Weights of a small GPT-style language model, trained from scratch on English Wikipedia.
Size: MLP 512 squared ReLU, 2.26M parameters.
Architecture: untied embeddings, normalized queries and keys, local attention windows.
Training: a variant of Adam for these matrices, 92M tokens, 5983 steps.
Each number is 128 + 32 x the weight over the matrix's rms, rounded and kept within 0 to 255. Layers, rows and columns count from 0. Numbers have three digits each.

# v: layer 5 attention value, 192x128, rms 0.0866, rows 139-191, columns 64-127
# o: layer 5 attention output (transposed), 192x128, rms 0.128, rows 139-191, columns 64-127
# q: layer 5 attention query, 192x128, rms 0.073, rows 160-191, columns 64-127
# k: layer 5 attention key, 192x128, rms 0.0738, rows 160-191, columns 64-127
# up: layer 5 MLP up, 512x128, rms 0.138, rows 0-14, columns 64-127
# down: layer 5 MLP down (transposed), 512x128, rms 0.125, rows 0-14, columns 64-127
v139:125186100098113107106154142171127140118088087147111103123132135104156126150145126152126107104087133114118133171127135117151110133105171118133131116146096159152164140119140100096112157133147131
o139:155156098112097128175137151119118149126161163137142141089151149148100058148136101152125151124122108092100157113108102128103142146081091139147115112108140130145130086153144083095112143125129120
v140:102124128113118157125141134131138102144139130107103139104133154105119143118139172122099095146096131119094139143152137114154092112113126107138123138134110082129140107129120107124114140119127171
o140:143150096123127112182096141129143149131166130157141144154130059195108058119137131110096126135107165129121126106147091082120118181140064150148153124094131147138120152115155158109116158112141139
v141:095105154123151131161080119095103138147084113129119181118090112124134128143138135129114113144113122114141100115102114154150129135128104135097094118122104156113094141136129082147127142125136171
o141:162096156079179104103080134113161133128155136127099161131111122119137163139147121135125139108153153160131102137140111124134090144124077118151153120123130112174144115122166150131137105120133145
v142:112135122103148138090135139141122105129131096100118126155063147119126132123100142142122104105209151122091143179127170099144130135131173093144147125107131138129142143143115155131107124120082149
o142:182104078169093135133107157149122197121140197123134123135149125146112026120145130140146128138172174123170112085088140086123164133099107138172147133099152189119119116170100109101101183123110117
v143:131072125151155153119122114119091141122152117114141132157136160149163126122121125094127160122134140141195127117162131153113134126108119110085166145139115168127098158128125154130148159117138136
o143:154131134160110148095110133134095111111132153098098150123107149153114113173112129128091138132141114110129144103117139142152090082089136107092166080176149129127101147112110135140133115161161092
v144:107141087132127119136128138142108113127163120093189119084184144101106125127138142134126133136147103115121174115084116108130151093154150164127113129106162141131140103159103095106153166119134096
o144:186122150123086138125127103073132170125081153135170112131122130137144074143076165128104174119105113143111170108169153158101135098099108139139185107113103123115121172181095114186128145139121099
v145:115154123118130135130158116135105124187105119134098098113118133129166129125108139151096108114117150123130154139151113150164108142109095082053117100069115146150127126134142142128131178146155127
o145:180145101119121102116108149159098153154146144139112156151104157158076092130129071178137110139169142141145123134135122116084139132099125084128202149128122107192126114098134122099098128101134087
v146:140146129129172155096136158144125079165100096108103117126170140119155100136133086144172111113176150100108093129176115178121140107156109145133121115127100131114081144132086158148171147126148113
o146:140120100107146100157093148119116103116122156145129162106136130104166093152128091163107143168170142113191141116129139083163156185141133158174100102166129169128103125154130095104117118154155110
v147:124157081157137092162128146134110140124163095115180138106169122108121118111150094156132144112106124129125143112125088139095091121086100135110114124108166116111074087119127125140122114124119129
o147:108095212108129157094116126144181095145064112114139167143126192093108230101115127134166158147085096127114107182155146083181111118108144104124126126108132118112151144121106140154159092139144134
v148:131083111128155147162135106119121117134189137086118135134197155129119114071130150159113081140129132119170143134123167148165139135144091126084094097129108144120075135131089158107156126142135094
o148:163150098131124130143107119137136121141161115155108147105157097176105035143101140108079111152166144117130114075127120092148152122141109157122128152140161138114099135146097097108115156146162065
v149:127083107103105135084135121140118140143086216136089106160106096200129159123101141125148112135118098171098140090111153149143152171177134111083111089123102107082140113111137170138104148125093139
o149:166110101151153195161120149142118161117182140111057102147170054097124159168138102136087089161186100159157094074128076135072142148104110138142130078103085137129164174069127169132093142108151149
v150:121109141122120167165112111106133133118112131095152160151145097079157106106117116113145148147142139124163100137124091155077140112119085150156112138133099140121138161123120151133124135136152153
o150:080100122122132128141103090128164104114086139117109121102134141040122238117121112103131133145119121116121151160070131106157088187151076140094132139122122108127103095104128130122139121157158123
v151:150093043123154159151102122155093120122149165116123141129115140142127133059147132155106141128087129103073108156122149135145094142124151091060087116114136111103091139133124147118113127133105169
o151:155117147117089128102138117159167114110149085166116137103148129146115122187174157092145132130168118116129104136130132060134136170143125132182179170102131118138148124070104152112079165107178128
v152:152144137137142092148127143083140129110133141108146153112141136096139139113105128146120135130092103150157154085133096147145106135119120118092098105124137099147122112146107092143087135134120132
o152:119065127098133123101142130154136154151096153189159131122122136143102092096134136140153113136113154140147159148136108156130125122123127081119161159135173153110149146130138100099148110119139093
v153:163136138133142124069176150126086130136110145122123129153124125162121136093101087154103105151115137176178170140164154112093091175103158130104143116112097127119169110143109141141080119126113091
o153:130113120134153089092117147172120087138183124141130071149120153165098082105138170156130113117102141114097140119090131102095156127144144099107155163130124170141088161078103116167107132097099082
v154:137073148121135149102163141124112157127102121142102139132117110161126114123148113122133127129148114081122114131151153130113169153159114158143110152176080111107103104126095198127169132103074133
o154:095117122137150125146150120107097088109114147106115099157138115092173153151132140133124114135170142122185119089122166111182126161190128135135084118111140094113145149118131146089133099122126135
v155:138146146146120111122147143162126180130121133191167138146116137160122121151143140095127141108143140152122130145116115110111192155148140151145137173155118091112136135114144158124173072096093085
o155:121144127172124125144114127116113074101083101082123152138137100099145184079136112150107107116060110123096103141124147123178119120146177105133104080088088119076096159155148158135139136112100112
v156:111104164135144147139116148110106139117151171166151170156144163143118142148136139120112084145181106150106111130088156097161194168125164106172134156168131115096148126109128152116154096096071119
o156:135145123180163108175166106109104187077169146121152145119131055137133098062137140130123124129114128109124140112178104186115108083112088161137127131094135155090124143147105133144128157108126136
v157:117124114129087120153124127150137135128125120163122131105111082166109138147180110115135143110128100145134133134102105138135114140086088139108113115097125126125144124158160101135132132128114172
o157:134094146134162146148128135114152119100109132123105143148137177121129221128109139155131126147106105166124113163131118154143102099086131123138114154148148129153129121089117154161151106119123160
v158:120156195129126081121152162090117116148131151141164118128103093126170093180110129141153161108136128160144168120141115110097104112108124114165144147120110121125156131145171057110093121092118101
o158:105142134157098127155149106151133148193151130104188147133137133159140109114119108113160173104086104082106180140128125184070101134116143089118159116141110105136128112181116112183152151129146095
v159:130104121128159102100098149072092135127125160103153091170119088146121120131127156150122114136154130174200140094162117142116114168177110152159111122123133143117113135120120160142095080121159138
o159:087145096115110157112159140137089130106128110132102118121111124201101095131127106146118104147116108129132099137124101133115110105174132133143111147182104132119067149121099097167148126156118078
q160:236098153090063186063071017085191130161156035087091107148140103154179140096138125159248124084065176043159125198126124251006166176216047126166087123050144201029062159169131156152158136196207103
k160:164166119087116147160152105117116142127133091150132122143136110142162137091123106134137140115093115134107148115124071181138119138164108111138126170121115124113109146125145140123080113165117066
q161:139160127105149136077141088091179132122135159156125109107128157135132126097110134136157088111070132124146179131112156168122105114164127137101152129110168084128119112123095083135175133148151111
k161:195114135077114166077148038130135160195155085107102122135174067146172168111175110111171155089116206087164114151127100197062116166173028127184054157067150191049072247146171182128142166182189119
q162:099147113147142112149143189152104105115120152127120138134133153117120100126122132089105127148160116135107143107148128083179121110092142139126151116116126136155145096105140109115130125098126176
k162:109124144113118099116138121119114127105124156153095098138104125100115118122126098115141125145114110136123112107130154128124115127111143118132135132140112114134149113118134139115120106104113119
q163:189164069082081208064091075117140152166109076101069153120102098133155212120210133112217161036133165059164134199056104220042177193196041164185037093068140193071099197161138157115094172156190121
k163:186158117111093230119068085113211194171144043100154191120153063178214231099171137178135174058079201034146112173045025223060203178179047105210059190047192185061078206174163118103131163222130103
q164:207126110106060183078091078106158124119121078125057164162135107071160182098192134120163172039136129082159098178078091209079189156163079179193057090118123206072092213156148167093109165150168124
k164:215155126117087220101107068115219193165174055096150179153129032149187223102196131177143160076077207049139095151050055207038209159139061130169041195048191202066043244194196144060113186218128083
q165:147122130117082194091107087106153145172152083108123137141120085165124168122162121153156137089113178094171095139107114163046160179190074125151067136109168146097092168157156160102133159143134088
k165:140151146141136152132122117109137132140144111118147142098118129150133107122104130106098131120121135123119130148111107118134129098136134149142129146124132147124113147110113095142127116138092094
q166:168114147122089215086059117088193157161147112097117172136154103187136133101162132169123150066116169095160096150114115183058139214163057154137033150099169201093071151136133204088103165148073080
k166:211159120063042197101074037099225207136134081086092156148151004150248243127224107185216181054100218045181086144052115215016205203190057147187059157032206229059048210194208193058098192185183044
q167:205128123083091176087082096110144166141144042055067125162122068148170207164240124179176153053111215077157124201042087199064187203198083198167054083103165141048117173201183180078098172167160126
k167:134146132119102114121151135153123132111118140129132133136147144129147130137139137134121125148127110133126126122143143129150121126105141116135155122114099116137127094101153103104157115131145139
q168:130123138160190106125153141144124123116034104126111122098133147139157156121111093160163120146114105133181170159095148120156129085067149077103150110148094079153130133106129162135139122108139110
k168:099144166099089171133099104126110089123130121138121165177097123143102125159098142085147122083143100141127092131133131094091159109123060087090102099128146120113182094116161089095176148123125176
q169:143152134170132093149101155195157124104154119178096086102121092107100161098114137131123091131181170148140161166163086085152151131089144088159125083081169140073101115056124169122106162176121166
k169:140191089186108161149130139177125106145105089144099184115130128091150165129108115150155133096099126140099132101121179134157174116059113136123207161163148163111173136120105160088144161094162125
q170:140158127101121123131110187064151131159147111151099144098152091156123141148128131065118174086088141131082120145079121104147138149160130149124125126141076087120133113096112157091108178122087088
k170:090117125145127132151139101155156124114117150106082163115132101099125124148075117141101141154137179162150150101136152146094120109094192147158055117108136079117162121113116139105108130156122140
q171:102157147128073112107104165143098103087136082194071116148131175075133118122116139109137165166156065118162101094135090150132143160131117174138114088123115155137123126134152137138101137099126178
k171:112159089138160177146134106086115089191156116100086097117114084117122093166150143095191091142172126121103136159158085147111143121096171121108106121107148145129108154107144093173135111135152148
q172:133092072132089113122138109131070160077114171127133132160129114120122152097160117143098110134152150152128134100115164138150141148111141139130150082105162120139120132208110101132160125157180142
k172:167098131139109082091101120122144142135132113136107141141179111214156097132147127100139138150121097109160100140102103122123212142166065058137140109158139155103135125111143075127138064120089113
q173:119135126076182160132113136187157120123107127167169145101056111134142145104147121124123130134106125098063117129108084171109120127132128154153110174103103166157116173085112195166159124125077144
k173:120106128096147166151124129137113144088118163137105120132114096112121141088132107103124133133140089124086145143114155081120096164106150196122108126132110146128072118175102136144129112076097118
q174:115159146095104106095139154125107142107092101078086104174097112141134121162127124080137122147113124102108114157107100135122152135073166113120175109114092119103143106169110094117135071118136141
k174:133111143100095148151086118177092152147145092118144089120155117138190131092109155081166070132153108117146164136138097095112163162132123122112182135166133101098112126107141145145149125099131142
q175:121079115157185108115157132167139146147107104059091073111125055174186145150121093149143123170131153086101140103131109123117120108125184137144104161156136093107110168108130120154153112126184086
k175:131153150048090177174119126204104168115195178143138126173189129140173121138108183132130169142068115117093147124106084095173155100080107123182119124145111159160114123093142120160139150143165125
q176:099089132148131164115120120177126136106116139117125123160104151205157072142097133113071067119111165132151164175145132122112158166176118070109134134145139120156139054099098113144128115151088122
k176:083133136080101101102184093113130157067128151131106113138161138139139206111109116135117155064133125151165157102101175106106122138119125145127150107168099160084158081141105097099082147105199095
q177:105089073147136132178135132087107109098129175167114139106121097163088160100109169114116108168112083126086099088122178145155127152182104109125149135144095129109161122090112099128148130132150093
k177:099173090205149164130103134123142161143136131142113157136124151130132109162112133104109163112119112148152139120179098116100182133139135140176160118150123141103133128155107163125056149141110125
q178:097122186138168100098157110120100198184136106168087141152151119077135159113114160096105144118151151153145141137185129095134170148123123109079191083137090130108134113116194131128088129136125155
k178:120147127140141126115132102115133133148155081128133163129107149126135112131121092122070101165137097141075167169128098155102119137123149127211102116106181139170121082102164144118147149136149176
q179:108077163147122084090159128117129123060078105120136161167142129136056113049125051177126118138155139174156137139167122143119032133120105130093082125138157095117135186110122127182138112122130111
k179:160143131136095092122115126132163145120077133109165124115201092112184154131125113182093132167083111118113169162143135120136178116109110086107163175125156128132121113080120126164137172165146125
q180:115075054161139146130191098052125094177148131136123200166145143129144127126105108070149103145119108098105102117149173143147132160096113179146129132148104113104119160113109131081113172150132090
k180:162132087185109095158058161131126121078085104132147148144119115091125127094159181097165124129088121198152093102090142133111137119139173079050115151147173165177106153098080198172143117091099099
q181:156191101180160057137142145120101140106084111142163118154106103086117124157175111110161126132161126148119150154063095138108101122100118150099114130115147142100150096172118140153170072150089083
k181:093155155094100083046155152127190095139110140104160155097104172125152133096132150111178081101075170142092147146078069098093197156128096160115131129127151113129183135115137132107171133110132179
q182:111141143144094100134127133120107182118175159176112112122157159113087141085101184117131160122119139130166082155129146095163140171145132121122180076158135145145116070145120117121105100137164197
k182:132131137156130155065134117114129086160103115121069136123103161142186071133095125098148137119156106139166057136135162155090150137138096119164136066127118156103089136114107139134109140112107120
q183:121154134129100135117157145155102099180122090126146170078125148131097152174103106183108115191118102171137145109116094120154175113175145128134086122101175073084099116117120107174119089149137140
k183:138184122091095148082079092135086079116183107161075176131139135121097150101155137115159104108178123103119165120174114175138127130091136159137164160137181080109124105133139127110130168107183138
q184:116137177146098132122130141112149181166156116125125093056118140078158133136121142167150175115097134118166117129175127144101112091114147151170119111164177098168112137068133155110141140126140142
k184:109137138102098152187094135110129115174197124139121082108107154147138123088106157136126114103120052080131122127172081179146074101118153142124084119096074115173145170123097099117155118136082151
q185:146121110142136131094087138079131103132170149100115081079074106113149140161187098149183158091127121149145106134182144141155151128094123094163172100076191160159080162069134161104123198138092139
k185:103217090178134147128102116147135157209177141162111162146070109082155086128129111146124107097130157164088126117095111083158074105108153123052129139143103152140052128148131142165128134155121116
q186:112125113115071144116115119148078164146108157143076116140189149123120105107172086113114106121183148097170120103090168137164134120123166093131153108128088166136143154152164177066116116123134111
k186:132110145143130146132133140114114106100167116161112157131111104137199131145129101094102146188159113171098123101103130083122110163126099132115138145094103110094150139138122150140109117145169159
q187:119088054121113167147116158156079125121117161151135113155158106173095150067107108108085104132149157138175162122116079042092121151088133152152128114120142114093136102096090183127161164113104090
k187:147128088177145096127157073127084103148080130137073089098127107163157136152093151111120171162128106123168128115137124102135165117087113075164193121186135147142158158109101131157148092127143094
q188:155137133140143087128094146108124090026156141126066111184097110146164150162071126121155126132131109148133156134123105161146137141131165132130141097129153076087092049143138147136172155123108129
k188:084151111105110144142169153144127123131094164140121113123143159119124158087187127131135093107103134129116130133081156141127130125159133063114179155125087136142130176119132146119141148099128135
q189:129094088145115100128102142106157108101105121114145118098103148125177097154225105176068132208136158116111103127121161134151080136124112157108145078115116063072144182170134098184148162115191133
k189:178113113093186185182137107179085123138172097134130132097115157129081134153134122101151125163136103103138099119153128122140167182124146150129130119156066070124026085139145134108117088238114181
q190:125086074120104158131122082124143110105143109116115117219147169157164130078101101129104122138104114101139135079114124108138087130103140174182110108075133116126162129180105199129114126127102130
k190:146110143192138135110157117088107109130134147108106117154129092143178141170153153083195151130135138145149186091072169144146124101103135084079108126124094114146081157110187097160143100131155081
q191:165109116176143169178116145119126181150143123168131099092180060122097114153111112088159120132137096140174106098144114103139164126190093143071154116154126099162080146108134141157158139114145177
k191:142144086179131122104182139113137140148083144134091144101114044110084100158061145125149174152059110117119095101122081119111134135116169201145113110117120121140130160071175118099139113118154169
v160:143146209115163124161092102153125147120066123160191139118088137061119136100077165120182133165152176113124144133092114115153120122184185036085087157171087133138126142169168133096084070195057174
o160:169210151078089097074054102170117106132122095195125123179181146196213132191158084137147131103124122168101150052122167109168062128144157169134126091076097162193107246230143156097209142134180139
v161:145090114166091161096056129156090166202170118126086050246149093095159135152081078161115088143127129157113094072188056187133000155156143141101065255049069163094064074070117156167074134129088103
o161:116107184162131107176218066058177184088180166098108112215116230140143132151110124106131117135119089081100123183121106085083116140181139174201131183114099110207096130072095191188117111122104136
v162:149130052086099136178110114167101242250204149137095109091002092195134166128170114145092158163064048066117174098067102088174214079070183142105122176124106135100091108088161093167068097140190122
o162:123131102113174115134144116138123130138185089150131150128161111042138089095144091085160099144142149096102111061106131168081147108110122147123128069077142089150095197188165128161119067176181104
v163:134226179112103096138128117084171116052158136103151111174157085133123156168091109220096123094072153200115111099128136085145164136152092253192145215119136116089189132059045152133162154144097154
o163:090128108122115140099149133107144154106105138109146099093100120114113093111110131141129154053119135115142142182139070137034124106175138131060106126088156185112129158093047133172214136177061142
v164:164154099161169114071073116112142100118101166113082094195143187110080106143162063155107095073116087158122024101136158126167049133122093157180163176029124207159138106137087126126079140088127063
o164:209088052157058084228160172069157115126142098103140134082141169069086088062099166188133222123127130139116105158195157134118213092176101089144142157146098154098126077000147129044154134084162105
v165:143142140121085129082157092199125108219089152068084087192173119184108144228077162139162094165175142103019080083093202112122199153124160109028117198136093156111143149137155161177141118127161102
o165:237108099127055068087141181145093166158137139124105110127114138047127152124114141106168126096094094144060154139061166157118124111120114160184147129066174111118142034164154196094150133173138094
v166:137141164083086112160188182124146170130142130151151180174054143093170145135090036182105110123123184133191080077123076087121168164121116175174135165050142097141110124120069155154165079148029131
o166:137058118109156122100138141096144147056123170145042159124126192194128071151164148136164177106087184081130155116125060100110101145142185151154168117175164092148129157144112176126089124153088186
v167:108079064046094140237090127134119181143118125190069160170035135151095120205159119167093155118114161136135034128159090127177210171054116119080093096042068128145173086172152040159124121158144145
o167:152056070119129053064147171096107084205116128132162108077185103000078063151189148100138159188128193104079115095105127104126104143116164096148087087145046097137129129083157094120131101095093159
v168:146157104055169076081232054127194111146122114079105083031175054156149144171125053175181081147077131150048249144054110138128153090154133126127099029121117070110087161081135103064191120133136125
o168:094151121096180134156115153042100076172063092129188175155153132185157088152145117034178126081153132139129100039187113099052148062135151132141076100105143147120077102175076074135191090145095201
v169:113106016104128130031101090152163073153241151047160100020186196097125093059187175162108098148108116102158174190114170160111120147183135172218110060140120083177065162122088120074101182077112142
o169:037130115109121014110129164112081116085117110071116156174121042189147090106106147122104142080205169144181095128160142119089140147134101109149099130153158165123151049122111109115106149099080071
v170:164120142121137128160102075092100192089035196211052111225104138157141178071084098156107183144081108187167096062199142068184074179154086098165165136144088163104137126128182063132128104165063134
o170:167104101082090182187138065159156148159131121067088128101156115119142208107206105133111160097140189078066153097098077122062244137145131188131076131133046123172122176132147124142118157084114181
v171:149031065171152127161108072203155127019141134076148092166154156107142126103098107108132111126178145110015171145030224108159192189175150086183083067132123122130087164173150160079116160133113145
o171:117217160048118048185053145133099087104085188115146094158113127090158063074142117101156078184168131114110198141071111165201104121223059162116112132128102164117145077205153154000151049127127112
v172:109155067161144117084111094109089152109126188221065210136114255176115106090140177154092172084065071127213129102193197127175120089134096050219114221155111126119187146186158150140000131138187052
o172:086111123158125109184120091143117157145161102135056158133129069129170178086148151136102088121119100077083093085172134100183123150105148167163070049117157101081144142092120090035103155152198127
v173:130167152101038138132144165063091078166050153082089126062147142158075154102078141088148075159112082146115157140181095201086051105076055161112149048099119122119122127102211062090034192136214143
o173:162138095120103132130105147119172164185093084111073177083191093163089112149105095185100159087106136162170090100145164151149097135096163072116124172188107082091166122120086051134137143145100175
v174:120087154131098126223164112116247096083090106110137131130143129136126168157134092010199094069073064163120205131136151056125120165163080196102187126123105078138139170137144106148239152121107096
o174:122088130112105111083133064149151106174116113091115145124129086140170183174127157088195134136076146153224255088127155178091166060150117118080183099074135074062134109152072097081138107116126170
v175:127201138088170143074046090149120174156088129132133094065138193115117130175098241205056098150200176110228139123151127133132119194176120230099168160160098161090115070108144157255064220205094245
o175:158176102176161067126149151109151205131161084118147105117157167126096100129189058128130170142169067117146109098070151078100114209113040234124110126141115133082255166151109123176154080180116185
v176:094031072208051125184037102197134179117084118133066044212066037148092190108048084078046122172063124112013117127186161096162176115083128097166119062107112160085131169107185098106137192140163101
o176:157228184126233115145163087160152122173103137157135089132126100000117173078087089126148108125121142083088164140145087146080225108211115125104163124170016133227147088175124140123148127047142208
v177:127128139168214152137145149138172083166088073096112137122075101105107082255114100074089095075114050255151113158172108138098137176133098114112110177059066094131109128150139102170183148093204039
o177:086053156061173201145140111110169127123145169190076136118148098142091090174121144143130162235086090120158103157131160142185122131190196144135163126149145097166046116069111046092109129110091127
v178:116161080160078076181158139096112180185189188094072190148098141152093136080123163185103153089086175158165108038073072082206169126155086117144117204090079178098138127116095133157128052165176095
o178:132085151083106138158107087137126193112173139187109117180130081122150091131117099141145187111115157092092125100090115144209138106144154156157071147080169138154115141142149181091138145127163117
v179:155151168124122132248151163090049075061076137145191117043185142186135091112131064185080098143194112151190114155074162142094032117101117112238153103106099154180113128154133109112153103190083065
o179:110177104127170154144026179141143182154155115072102144089061185150132065144140105201091132061141188144105112123111158122211134131143133040060092156190111184112164146105118063053066124090133134
v180:112166099180207133234029061111158160136143079191051159062058190167117110174178066117064085188184081109193123223143166096151151140103138206203046091112138082092153188165145172146107116114167131
o180:038185040090170092084074171115132116151094041176158164123123084135105189225106161068150170156129086122160160091135133099197158127184157144088141035172090191065123161049110095070054115173153136
v181:107193071143140112112141092156114210184074193159044158175104057192169137157036136094130111137078141105087098166074140128168178081089129082134134057138168138122161116146093160068114140144131146
o181:166090091096141116129151114166099118164076126124152135129152115095137132174074152065128156158128072090105128064142128150130152087129133125086145113096122178208096115076184178152127093175142128
v182:133028155104115188128196156119167117149068097101159064098215100089168158146136122026099126134152116128107185158126139127070044179103151102067158111152119143130049125122177042150204137144094084
o182:081123153127142231117076116107170103104061151095142124139107146153127157124143145217127127093092132105133125222111158193080158140156095144138181175170099116135114144215157127126125149097100176
v183:118016029116113159192091160107140198155255129165118131080128147158101112040167150100069229103132112002185234143103113148101095096093157054142148114160118168168106148093155085139059177133105133
o183:053143164106131046130157109150124120086152107101153152194102105170171161058168071107109112130143174108152109103119176119148129123121147104164114114172073175118146159165244166155087081105141098
v184:118183088156195116060145156081184142161089162058128151187082089111104101027151106112177108131158171119079067132077110200162203122214124098120083000108121181142113116159075193105161102116139166
o184:210155173200092168125101126145110108140093186119204058146107076125122204097137135155116176164202097134151116149181113081137129170092103124147066138182167181162155098119200178107129151087084134
v185:140047056202123115179085143157159194195168137143076163188094170093137139135142064115181129148230140096149111117163097076178081118148188185142111200099181153102135129118178145137105070125109044
o185:132174096146118138104162129165143140130211117070078152157185169112141164098140109137143064145129140098138155119171086099175144126129108139165173087112033109097138096148124146115023108142108102
v186:146193132126138139166121140118200054255126132164062092125081151123143136169139106172216157104163134078193159077166133128151155145120182187088118188131063150176166073064080170206198107126143115
o186:081130091145120129130206093187122103135208152071178091073119170172141133186137102177115180120119117103160143123035114139115129125092093125124108028055166107082088112060188078102158160096076142
v187:156236163204102112057132079165112131087143138112164177071191155174132138105000070137138156116067088119119125057162163093127083135150134152255128181072206069111216165184163155008099132138117080
o187:073167117069122100159158055138136189135130152098132151176110148206093189107105155167062081121072125199101147167130155122130124117149130124135168149162094125129040132090091167081171082090203140
v188:141092099192168098111043109148122130146165178074055073117112100109202123040139108156137090200155064056021162136040191177142128047141215194109093021153198189195061172075126204098101104148130195
o188:136228095149076117128134134133139134097077099091128149116102132083208090058052064075209057128144122121176127127145165137100135067159083025102094138114132215171125081132169113141105067107207114
v189:172098043086139127078101099125086147145133132255111121120176206163098114167134144128033168217138102175230020146105159104181042145181128066157127066153087127161100078129205098200107088166029088
o189:097064151086140110231106115141128140118224056103124134167108040127089169079118042100133152083181138085081103119126121051100179165094121139134133167122076178153160188164173153078099119203059120
v190:108038112107130120255094147105096134057144115193131167182139140194105116127198216160116161170199188119147103124195075163086076112132108083091174202102047158095162148192106093150083107158076145
o190:088104078116108122100090177034122172110041046141103083135113117114135079142189081098090138129067170086121066152157070112178079209099114053159099152097061215086154203104114166113099167093065120
v191:159148137052042127106187112073086170085086144255171151129113095117103159050087086168096205163062087107151057102108095123119108138088113076177197072148180227117184112135135070132134064183039177
o191:182102147160077211198075073168145221151082119111134115101127119095091220036102103142104127120131136099064127097207105096000136109095132111132148139170130148164139254122108081115145145159129081
up0:159109106103189161110129086176137125175094177147100120086138107163194167161113085108128095096126098114145148168118103151104181087152139166153123133168180137150056139175144111143121112136164168
down0:122091128187071144094074091147092112149128102103131043085129093142058080137134134138116116127161089114118102126133134096138105103167092128177128182104099126195190096107101126096108100110119143
up1:132140171106098184094130141089122155122141133135097121125107095206143152081138153116129128186104092084155123090136128151097137173093076168116114174182112117122147126118164101158083140132093146
down1:079156178159168122099129195133130108110079128165106132108106122085117120118151154058093143126137116147125113090116102154094134114144104131126166152131147187115098128056152104188102179066143107
up2:132138169115093134068163098121107118156147160112064155128149146116182167127168112142158121113152130121088111124097143147108146112084125103104152108112126111117112144101114159113133100132122172
down2:062125161109091128141163083119125109169090181109148134154161147140132114136145200114156082058125105112142105156100104089115174077189149077159140114116122190135171140118103131148076127119061155
up3:117108095137121118092118127118097106106141122086066185137132182167190137078188158134155127102167133099195162125116111107158106119095110118120100175151144093090150167109143143135104103160123098
down3:157140108134080132122063110168109150108112145149115173166160116115108076149119146128112111164143101157114133129150118151095115108123147111126157163151137149178160134148165126113174149034118151
up4:135085108090143171101075143097089130104155058075104194092189173175167151138151149133069186108127111105118086118089121111080083104121141125159120119170211168136135192153147097153122140141143176
down4:079160198188152137148104121118081120123175097119146149144079121095125089190095071103154131157109183123079108141089163083123145110112200151108220144131197108091114165149059113131096127077067136
up5:149164152115101152089130111147164097126169105141067099147091145152139154087196084150185102155133156110168170117148043165107167129120132101137136067123154146115147129154136125167157116205125174
down5:138141131144112158152103166120093078116130103144136149097123072123097081116107146147124082164113120062163112134176130174115089191140141114173192193199141159077138071093152176175091112128092112
up6:146175085176113158170100066113171122074110119108125176146125113124137183103100144193083121123099159114180130099117154143147164131117116107165100134101159160091139176092106182106119158141137133
down6:132179170077085137102189067120113127143119195110088029155138119148141099090136195144081150165113131119126148160126164090173073127112145127115171131147154086160140156070093138140080114130103156
up7:163131131118100132145196119120102155128136118127094088134093069095105083106123158099097098085034156116186071129066126130117156169158035150190122113109125115121158161122170115109164112110094110
down7:197171104101102155152180101143120158106098136168139155103082113128161092143136144106111128148092158109154114124116135066202131136139111078130129117117112114171164147166137128115151109100097137
up8:162143123069121138136092120150166170166177139124083144160067125116114161141140036169128148112120143126109070137092165101150140128175152138138093135065093139119118176160172159089092142193130157
down8:113058136135135116143127128160111095128132177120178112127185177131169160146154149129112112102132138098157084170094063110143130111153101125091130167149115050107155127117135104190178098137108083
up9:129207153136153158150097108131182093076082092125112119087107113137153147163146093094175174135106118101101172145082145162124160136177112041082129105068186159051079168140197081105088150148190106
down9:128115136164156136113113184140119138164099077099123184082091200158112116123169069109051099174149110164100170100150122182055154149181172128083154103163091133119074083120183103162158149106193109
up10:172127127191106149130076035142141087054110122100115191160215099163213182105108146147149179120126127080147151101107194182100162114183150176125125149161113115115090113122182149071124104128155073
down10:184137122081085107095090112061102103127094122179110138101141118172147153125094137122101105139128144117149111124084133131096138122122067154121134179089108131148135201104141145194037126023156133
up11:144128098132122134127077126099153156187175173122120142133144090153114143194154172154118189082179111086137131112165117136132110177083142145173144139159186155090127124113130176107161138190115145
down11:145132103077131094161118144133185118143106095179152070111105115147145185072131130109146084150181085128166092111110113132161117112129067119180191121095133203126122119131118132168165107118104125
up12:137165141097115122133138105075152121162121127116111149082166106080160178075134132145106142081103139171159164157134135137152132159156116104151096120091102118172110122111122190114121072132125132
down12:148128153070142163126086134124135155142144130167088159129114096155130162134152132165106147114144120127110101118138150136129138115132108116165144137166104159135086161125122161123068174159104106
up13:194140116162155167139154079126170161133147130107105144172094084128165133103135126169185118082162141056132152158153122181135125112196110144118118127149158135147103108111149132129134160115146072
down13:074152140131190089105073118109156144163112137142130121155111153089038056129086123104112102113153125137119087107090153120113157081122107159121140186126093143156148122151103085129140129111081085
up14:170081123105119142155104077131148100078101097138092071135149091088142131083159122154119115075068136113103080150151146226100076143172107146158095133135201142158125163150230171139126094105182117
down14:141102157053047107093172104148107151159138138148103146102121143104171162151107116181137149113088141116178123097077103137189125094113131111090156155094149091166109097094075074122109133156170128